config.toml
num_key_value_heads = 4
intermediate_size = 1536
rope_fraction = 0.5
qk_norm = true
bias = "all"
tie_word_embeddings = false
init = "uniform"
init_std_up = 0.0238
init_std_down = 0.0
lr_head = 0.00306
decay_shape = "linear"
max_seq_len = 2048
doc_mask = true
Each number is 50 + 15 x the weight over its row's rms, rounded and kept within 0 to 99. Layers, rows and columns count from 0. The size before them is the row's rms in percent of the matrix's.

# layer 9 MLP up, 1536x384, rms 0.0782, rows 1444-1456, columns 128-255
096:42 50 45 44 34 43 54 45 44 75 57 50 37 31 34 50 59 43 64 61 76 54 71 81 63 61 37 42 63 51 55 23 39 33 61 47 41 71 51 56 34 56 54 57 35 25 46 58 37 71 62 52 52 49 39 28 73 57 55 35 49 39 69 54 27 67 56 58 76 56 47 81 47 28 51 58 33 71 21 43 99 58 60 42 58 43 56 36 53 63 52 66 95 27 55 53 48 73 30 40 03 91 56 73 50 36 63 63 40 50 29 01 38 36 75 62 87 59 57 57 54 71 28 53 30 53 42 53
097:47 53 33 51 67 46 10 76 60 49 44 55 53 70 58 42 70 41 03 47 41 43 53 25 57 45 50 61 55 42 84 69 42 28 47 53 64 80 50 53 63 57 59 13 47 47 37 43 26 70 40 19 53 34 56 07 52 58 47 59 39 46 78 33 44 40 61 24 61 58 33 64 65 66 70 65 26 51 41 44 62 20 75 67 26 34 55 60 38 38 46 69 42 48 77 60 70 32 25 50 43 59 45 50 57 63 76 63 64 37 60 34 45 58 28 58 81 40 40 58 44 37 64 80 28 47 24 59
122:54 42 21 68 54 44 35 43 22 53 48 34 49 62 65 44 52 60 63 58 31 55 28 42 55 64 41 47 23 80 40 50 53 70 51 54 57 34 52 43 59 65 61 27 68 45 75 37 43 35 57 59 49 43 52 45 73 17 38 57 60 61 54 62 63 58 66 68 69 56 47 41 35 75 50 55 34 28 47 54 33 32 62 62 26 70 41 52 69 35 54 69 70 52 34 25 46 50 41 35 57 53 56 30 80 55 57 47 42 79 26 35 59 29 75 66 70 82 46 53 38 51 55 37 68 31 48 49
100:61 53 35 36 40 28 42 42 53 53 83 43 73 41 46 14 45 74 45 66 42 61 59 50 69 67 55 27 75 74 42 53 49 65 26 68 52 60 35 67 51 41 32 28 73 55 59 45 63 44 69 38 53 66 48 58 64 24 55 45 63 59 40 36 52 49 20 53 44 54 55 61 38 47 47 41 35 76 20 51 41 49 25 23 53 52 38 57 57 45 16 37 65 48 35 61 52 53 42 41 56 49 61 58 45 17 43 60 66 61 37 22 65 39 46 38 19 37 58 37 73 53 45 60 19 74 52 78
098:69 53 55 36 41 43 59 33 46 68 50 39 74 78 71 58 38 47 50 17 81 67 36 38 69 61 46 50 18 49 47 53 27 27 45 72 39 51 25 64 73 59 29 35 22 27 37 52 65 32 35 44 75 30 47 59 78 28 38 18 49 49 34 36 24 56 55 78 48 56 47 39 50 35 55 12 56 70 92 55 34 63 39 71 64 42 59 38 41 54 50 38 52 57 62 29 39 71 34 46 44 37 64 77 44 54 36 57 34 51 73 56 52 26 72 51 41 70 48 42 66 44 73 60 53 32 43 51
126:28 60 67 69 42 57 52 42 46 48 41 37 35 63 52 64 48 65 41 64 60 43 31 39 50 45 72 38 34 50 42 59 40 47 46 56 60 39 47 50 52 43 41 53 55 41 78 48 75 57 43 54 47 30 66 33 60 16 45 48 65 65 71 13 66 64 79 49 58 72 37 31 64 84 56 44 36 42 49 49 60 44 23 36 26 56 56 53 64 50 45 76 58 46 58 40 64 32 56 34 29 68 58 78 42 30 42 50 49 41 09 61 38 37 55 57 42 41 29 40 38 40 45 59 29 68 52 32
099:56 48 43 60 41 31 63 42 51 60 73 56 37 65 55 76 44 71 59 60 63 43 54 33 56 90 76 48 15 31 64 37 34 36 53 40 39 39 51 44 46 79 86 36 45 41 64 59 28 79 65 77 55 43 43 66 84 21 49 50 41 64 57 27 71 34 64 47 43 51 38 53 32 48 55 58 28 34 55 37 53 65 34 56 70 61 45 55 41 51 83 52 61 59 49 60 33 58 41 26 40 42 39 32 47 71 84 53 18 69 39 79 47 66 43 78 44 53 16 20 45 30 61 61 63 37 22 40
107:30 67 37 58 60 63 61 40 50 99 52 53 65 60 61 45 48 59 53 55 64 44 60 36 50 52 50 37 39 57 36 30 54 46 64 76 53 73 40 75 73 41 55 51 46 19 53 52 47 51 50 56 59 55 53 50 52 45 61 40 25 49 49 58 25 43 43 52 68 72 65 50 43 53 55 61 65 70 52 71 31 32 55 67 83 58 60 71 53 68 46 74 56 57 52 51 40 31 29 56 59 58 65 63 41 47 37 40 45 50 69 83 68 41 52 77 55 35 46 35 36 62 57 72 29 52 51 54
112:59 57 72 42 64 68 55 30 57 55 59 62 41 40 43 56 41 44 58 63 59 55 70 23 69 60 56 22 28 41 41 35 46 41 45 46 66 69 24 64 93 20 58 44 41 46 66 51 69 47 46 45 71 40 48 60 48 43 49 72 62 39 74 55 32 57 68 57 41 54 50 73 61 35 67 39 53 49 53 65 46 49 49 25 57 55 43 31 32 64 68 58 59 48 37 26 49 75 22 37 17 64 49 53 32 42 61 53 52 48 57 37 84 28 51 26 61 72 57 74 34 77 55 59 52 48 28 65
111:49 30 54 44 30 50 23 43 37 49 40 25 53 77 53 57 75 72 69 34 53 48 52 44 43 73 56 75 39 46 53 57 56 64 53 93 38 50 50 37 57 51 39 44 75 40 40 48 51 27 40 39 45 67 59 58 62 47 48 08 80 67 50 45 56 60 70 58 35 45 49 80 58 64 98 53 55 70 59 43 56 60 69 58 30 76 64 54 70 43 84 32 43 52 52 42 42 42 71 50 63 81 49 41 61 49 32 35 36 27 39 52 44 60 30 61 25 49 23 47 57 58 66 66 38 48 19 89
095:39 43 41 26 49 42 62 25 72 74 70 65 66 55 55 57 59 44 68 31 53 55 36 37 55 54 69 26 42 57 64 49 63 38 25 43 70 59 61 38 89 63 61 10 57 37 71 41 52 32 50 47 69 52 68 43 47 54 22 30 33 59 78 60 34 52 30 68 57 43 35 40 77 62 92 19 58 45 35 48 38 49 40 60 45 50 51 79 44 30 49 56 39 50 33 54 59 58 41 18 34 48 29 67 53 49 32 39 63 39 76 28 53 23 69 85 38 46 42 52 33 22 90 55 52 26 67 57
118:55 49 56 35 33 53 55 61 60 41 45 50 70 47 48 44 56 64 74 72 71 63 41 47 48 56 53 48 55 74 54 70 47 43 43 32 62 38 71 49 67 22 47 44 39 43 74 26 54 59 58 63 55 34 53 52 32 37 50 47 59 46 42 61 42 51 62 34 56 43 14 53 78 52 46 60 21 33 55 46 82 40 46 31 46 68 50 47 55 56 56 35 60 65 13 53 48 45 37 46 45 52 30 62 58 54 60 55 63 77 29 71 76 51 61 46 71 57 44 45 35 63 46 54 45 45 57 41
100:31 48 45 54 72 41 19 54 45 54 84 48 65 52 66 62 46 60 20 37 27 29 28 51 64 55 38 69 36 62 36 58 64 73 51 51 35 66 46 58 63 40 27 52 16 64 59 70 57 58 48 63 38 21 64 50 67 42 44 36 49 57 84 44 34 71 36 33 54 76 49 42 41 42 33 53 39 54 57 67 82 72 58 43 49 49 62 33 57 56 36 50 51 65 50 62 59 63 25 53 54 66 67 55 44 45 56 46 23 39 59 47 50 28 63 29 99 32 61 57 55 50 22 52 51 35 52 52
# layer 9 MLP down (transposed), 1536x384, rms 0.0723, rows 1444-1456, columns 128-255
100:65 63 57 64 63 48 59 69 48 11 23 45 38 36 49 54 53 21 39 73 65 70 71 49 39 57 41 54 52 74 44 42 38 62 72 35 49 78 43 56 46 34 44 40 46 61 50 44 31 45 64 74 87 59 53 38 67 54 74 52 58 49 52 39 27 45 54 41 44 42 55 60 52 64 84 57 33 58 30 66 47 59 47 46 03 50 84 62 51 26 83 38 63 40 50 52 50 34 51 65 29 55 49 23 42 06 67 69 74 60 43 25 36 41 49 44 43 48 69 53 27 34 55 50 36 54 67 76
101:53 42 64 41 47 31 54 43 18 55 05 49 38 35 43 61 44 46 29 60 47 43 43 61 40 40 60 43 59 61 67 08 87 15 55 47 81 36 59 41 48 59 30 59 68 42 68 50 41 57 46 49 44 67 71 38 50 29 45 47 49 63 43 26 18 27 28 54 49 58 58 18 33 25 73 48 60 36 58 85 27 56 42 55 58 69 26 27 84 54 54 23 35 50 40 61 66 63 57 68 75 63 63 53 25 42 47 41 60 43 53 47 51 21 45 54 35 41 56 54 24 38 38 53 55 24 73 32
119:51 45 65 93 51 17 48 58 70 47 42 41 08 60 53 57 58 53 43 51 00 59 37 75 64 53 23 49 51 64 61 58 52 38 52 56 44 13 37 60 38 60 43 62 41 37 77 36 37 21 48 60 43 42 18 45 65 43 54 71 37 58 47 54 27 49 50 35 40 30 68 33 66 49 47 41 36 61 69 44 73 29 92 31 51 69 63 70 55 54 49 37 63 63 40 36 58 40 44 47 40 21 53 34 53 32 49 82 66 51 60 18 57 42 51 51 49 60 75 30 47 42 76 30 38 75 52 64
100:38 67 88 36 54 52 64 39 36 22 42 56 39 56 65 76 32 47 59 45 37 43 54 61 44 32 77 36 48 58 49 47 51 22 39 39 59 49 57 46 16 45 52 19 36 53 60 40 53 52 38 58 12 42 49 65 22 63 35 65 50 27 45 46 20 50 49 21 54 71 74 48 48 72 32 46 45 24 15 59 66 24 50 79 63 44 59 50 62 50 48 37 37 60 47 44 72 46 42 35 33 59 49 49 58 43 32 63 77 21 79 61 11 57 22 55 75 40 40 60 43 51 64 66 23 72 46 39
100:63 51 45 52 68 54 57 57 56 58 49 46 40 37 27 64 57 52 42 55 73 56 62 58 29 57 67 19 55 61 63 66 72 62 57 34 49 51 36 63 93 63 46 41 58 27 84 32 80 35 38 43 62 51 39 58 59 64 55 14 30 66 51 48 58 67 44 51 60 46 34 61 63 47 52 52 28 60 32 40 41 39 69 63 33 44 49 60 46 54 42 54 29 37 57 38 73 75 65 61 61 48 39 31 83 43 62 46 51 39 45 50 59 53 53 48 55 72 17 37 42 59 53 47 64 46 42 52
113:72 70 58 56 60 55 38 48 52 13 27 48 61 45 53 66 40 46 09 56 37 31 49 41 54 36 67 76 18 46 73 29 61 42 56 70 62 54 23 45 48 13 29 39 42 39 34 52 47 56 53 30 27 64 42 52 47 33 27 50 51 74 66 50 32 44 53 43 49 64 49 57 40 36 44 36 91 42 57 27 43 41 41 39 66 76 37 36 42 32 50 81 42 58 48 46 43 43 36 34 64 63 46 80 46 52 50 47 38 44 74 69 55 45 54 49 27 68 47 30 45 35 47 71 38 58 37 42
100:43 78 39 37 57 73 62 32 35 45 68 59 24 55 69 56 48 39 74 47 26 43 65 61 50 45 60 50 70 72 38 41 59 75 64 53 20 11 13 23 25 72 56 49 51 53 59 53 64 74 31 57 57 66 29 80 74 29 39 40 45 21 68 37 65 55 84 54 55 22 43 58 74 75 27 40 20 47 48 65 57 48 35 56 60 55 55 63 57 62 70 50 36 48 57 31 65 52 47 46 36 20 26 59 50 86 54 58 21 38 59 69 51 72 47 28 61 46 39 57 62 52 32 52 65 32 42 31
108:40 50 65 45 60 50 45 48 36 50 37 46 50 45 15 54 45 62 34 38 16 92 45 79 49 49 50 48 61 32 31 57 55 61 51 68 36 67 42 75 12 61 53 24 35 41 28 69 54 03 38 60 41 46 27 43 82 47 41 65 60 69 61 65 51 38 61 60 37 61 62 49 78 18 31 61 45 64 50 55 31 52 80 33 51 58 39 86 53 51 46 35 69 47 51 56 37 53 38 43 50 45 72 43 29 66 67 53 69 18 79 56 59 67 63 55 69 38 62 40 53 52 67 34 23 65 39 29
107:59 59 67 52 55 55 67 45 46 50 35 46 57 45 38 49 54 30 62 63 57 52 43 42 84 74 27 44 43 43 38 53 71 46 46 45 39 63 47 46 85 37 69 63 56 44 74 53 51 35 39 32 52 52 37 27 42 36 52 41 22 56 54 62 55 61 48 45 31 61 37 36 73 58 49 48 45 38 40 38 38 70 70 26 64 42 34 54 37 31 63 71 52 47 46 44 40 54 33 65 41 21 70 42 35 90 45 15 78 55 58 44 39 44 38 41 36 66 50 67 59 50 65 25 56 41 34 64
109:86 39 56 69 62 37 66 19 30 51 41 24 41 69 74 35 87 45 64 54 61 55 72 29 48 46 38 63 64 41 43 47 49 61 63 65 53 44 45 52 49 50 52 51 47 48 82 56 57 45 49 36 63 58 48 67 65 62 47 50 56 65 31 19 40 47 74 36 51 59 56 66 54 57 63 49 50 41 46 61 74 48 45 51 19 77 77 72 82 46 47 31 56 64 51 54 58 62 49 73 74 50 51 60 59 58 54 24 44 49 23 34 45 61 50 62 57 52 46 42 59 55 81 36 47 75 49 68
095:41 15 42 75 56 58 47 59 48 46 73 53 39 38 50 65 51 68 33 56 67 70 63 47 54 39 81 24 63 44 21 47 40 58 45 62 25 47 49 75 24 40 72 59 58 70 63 59 26 60 42 80 53 77 61 51 46 43 56 43 75 68 60 44 53 23 33 51 50 58 78 61 34 65 65 55 59 57 49 61 61 53 64 60 36 55 76 42 49 53 48 53 37 61 61 52 23 60 53 53 56 77 46 57 60 38 37 40 56 79 28 65 69 48 70 61 51 84 38 61 50 37 49 72 25 45 42 58
112:62 39 41 55 38 15 48 39 39 13 59 41 53 62 33 56 58 75 64 79 61 48 44 52 46 58 50 55 38 43 48 39 45 22 53 55 58 71 80 46 66 53 66 61 42 60 47 21 34 44 37 19 43 44 56 32 34 39 65 37 41 40 48 33 29 59 47 45 66 48 44 60 54 49 47 54 11 34 44 64 85 59 52 56 55 77 71 52 67 87 53 31 70 49 72 36 38 70 39 34 43 66 38 52 62 76 42 64 60 40 48 40 70 32 56 50 61 66 50 37 33 53 70 44 45 63 53 40
100:84 51 49 27 42 51 53 66 38 52 43 68 79 38 56 50 69 18 43 81 73 53 37 33 47 24 55 53 51 44 47 43 55 52 38 30 43 51 55 47 55 90 21 55 56 32 39 56 60 59 32 44 54 33 52 29 07 35 48 65 60 56 49 48 32 47 22 50 58 50 53 45 79 68 58 54 40 62 65 27 59 42 57 34 37 70 47 58 40 40 41 40 52 20 50 50 49 50 69 75 51 36 46 31 58 62 37 75 55 39 55 58 35 51 61 55 47 39 57 24 79 71 55 58 58 39 48 42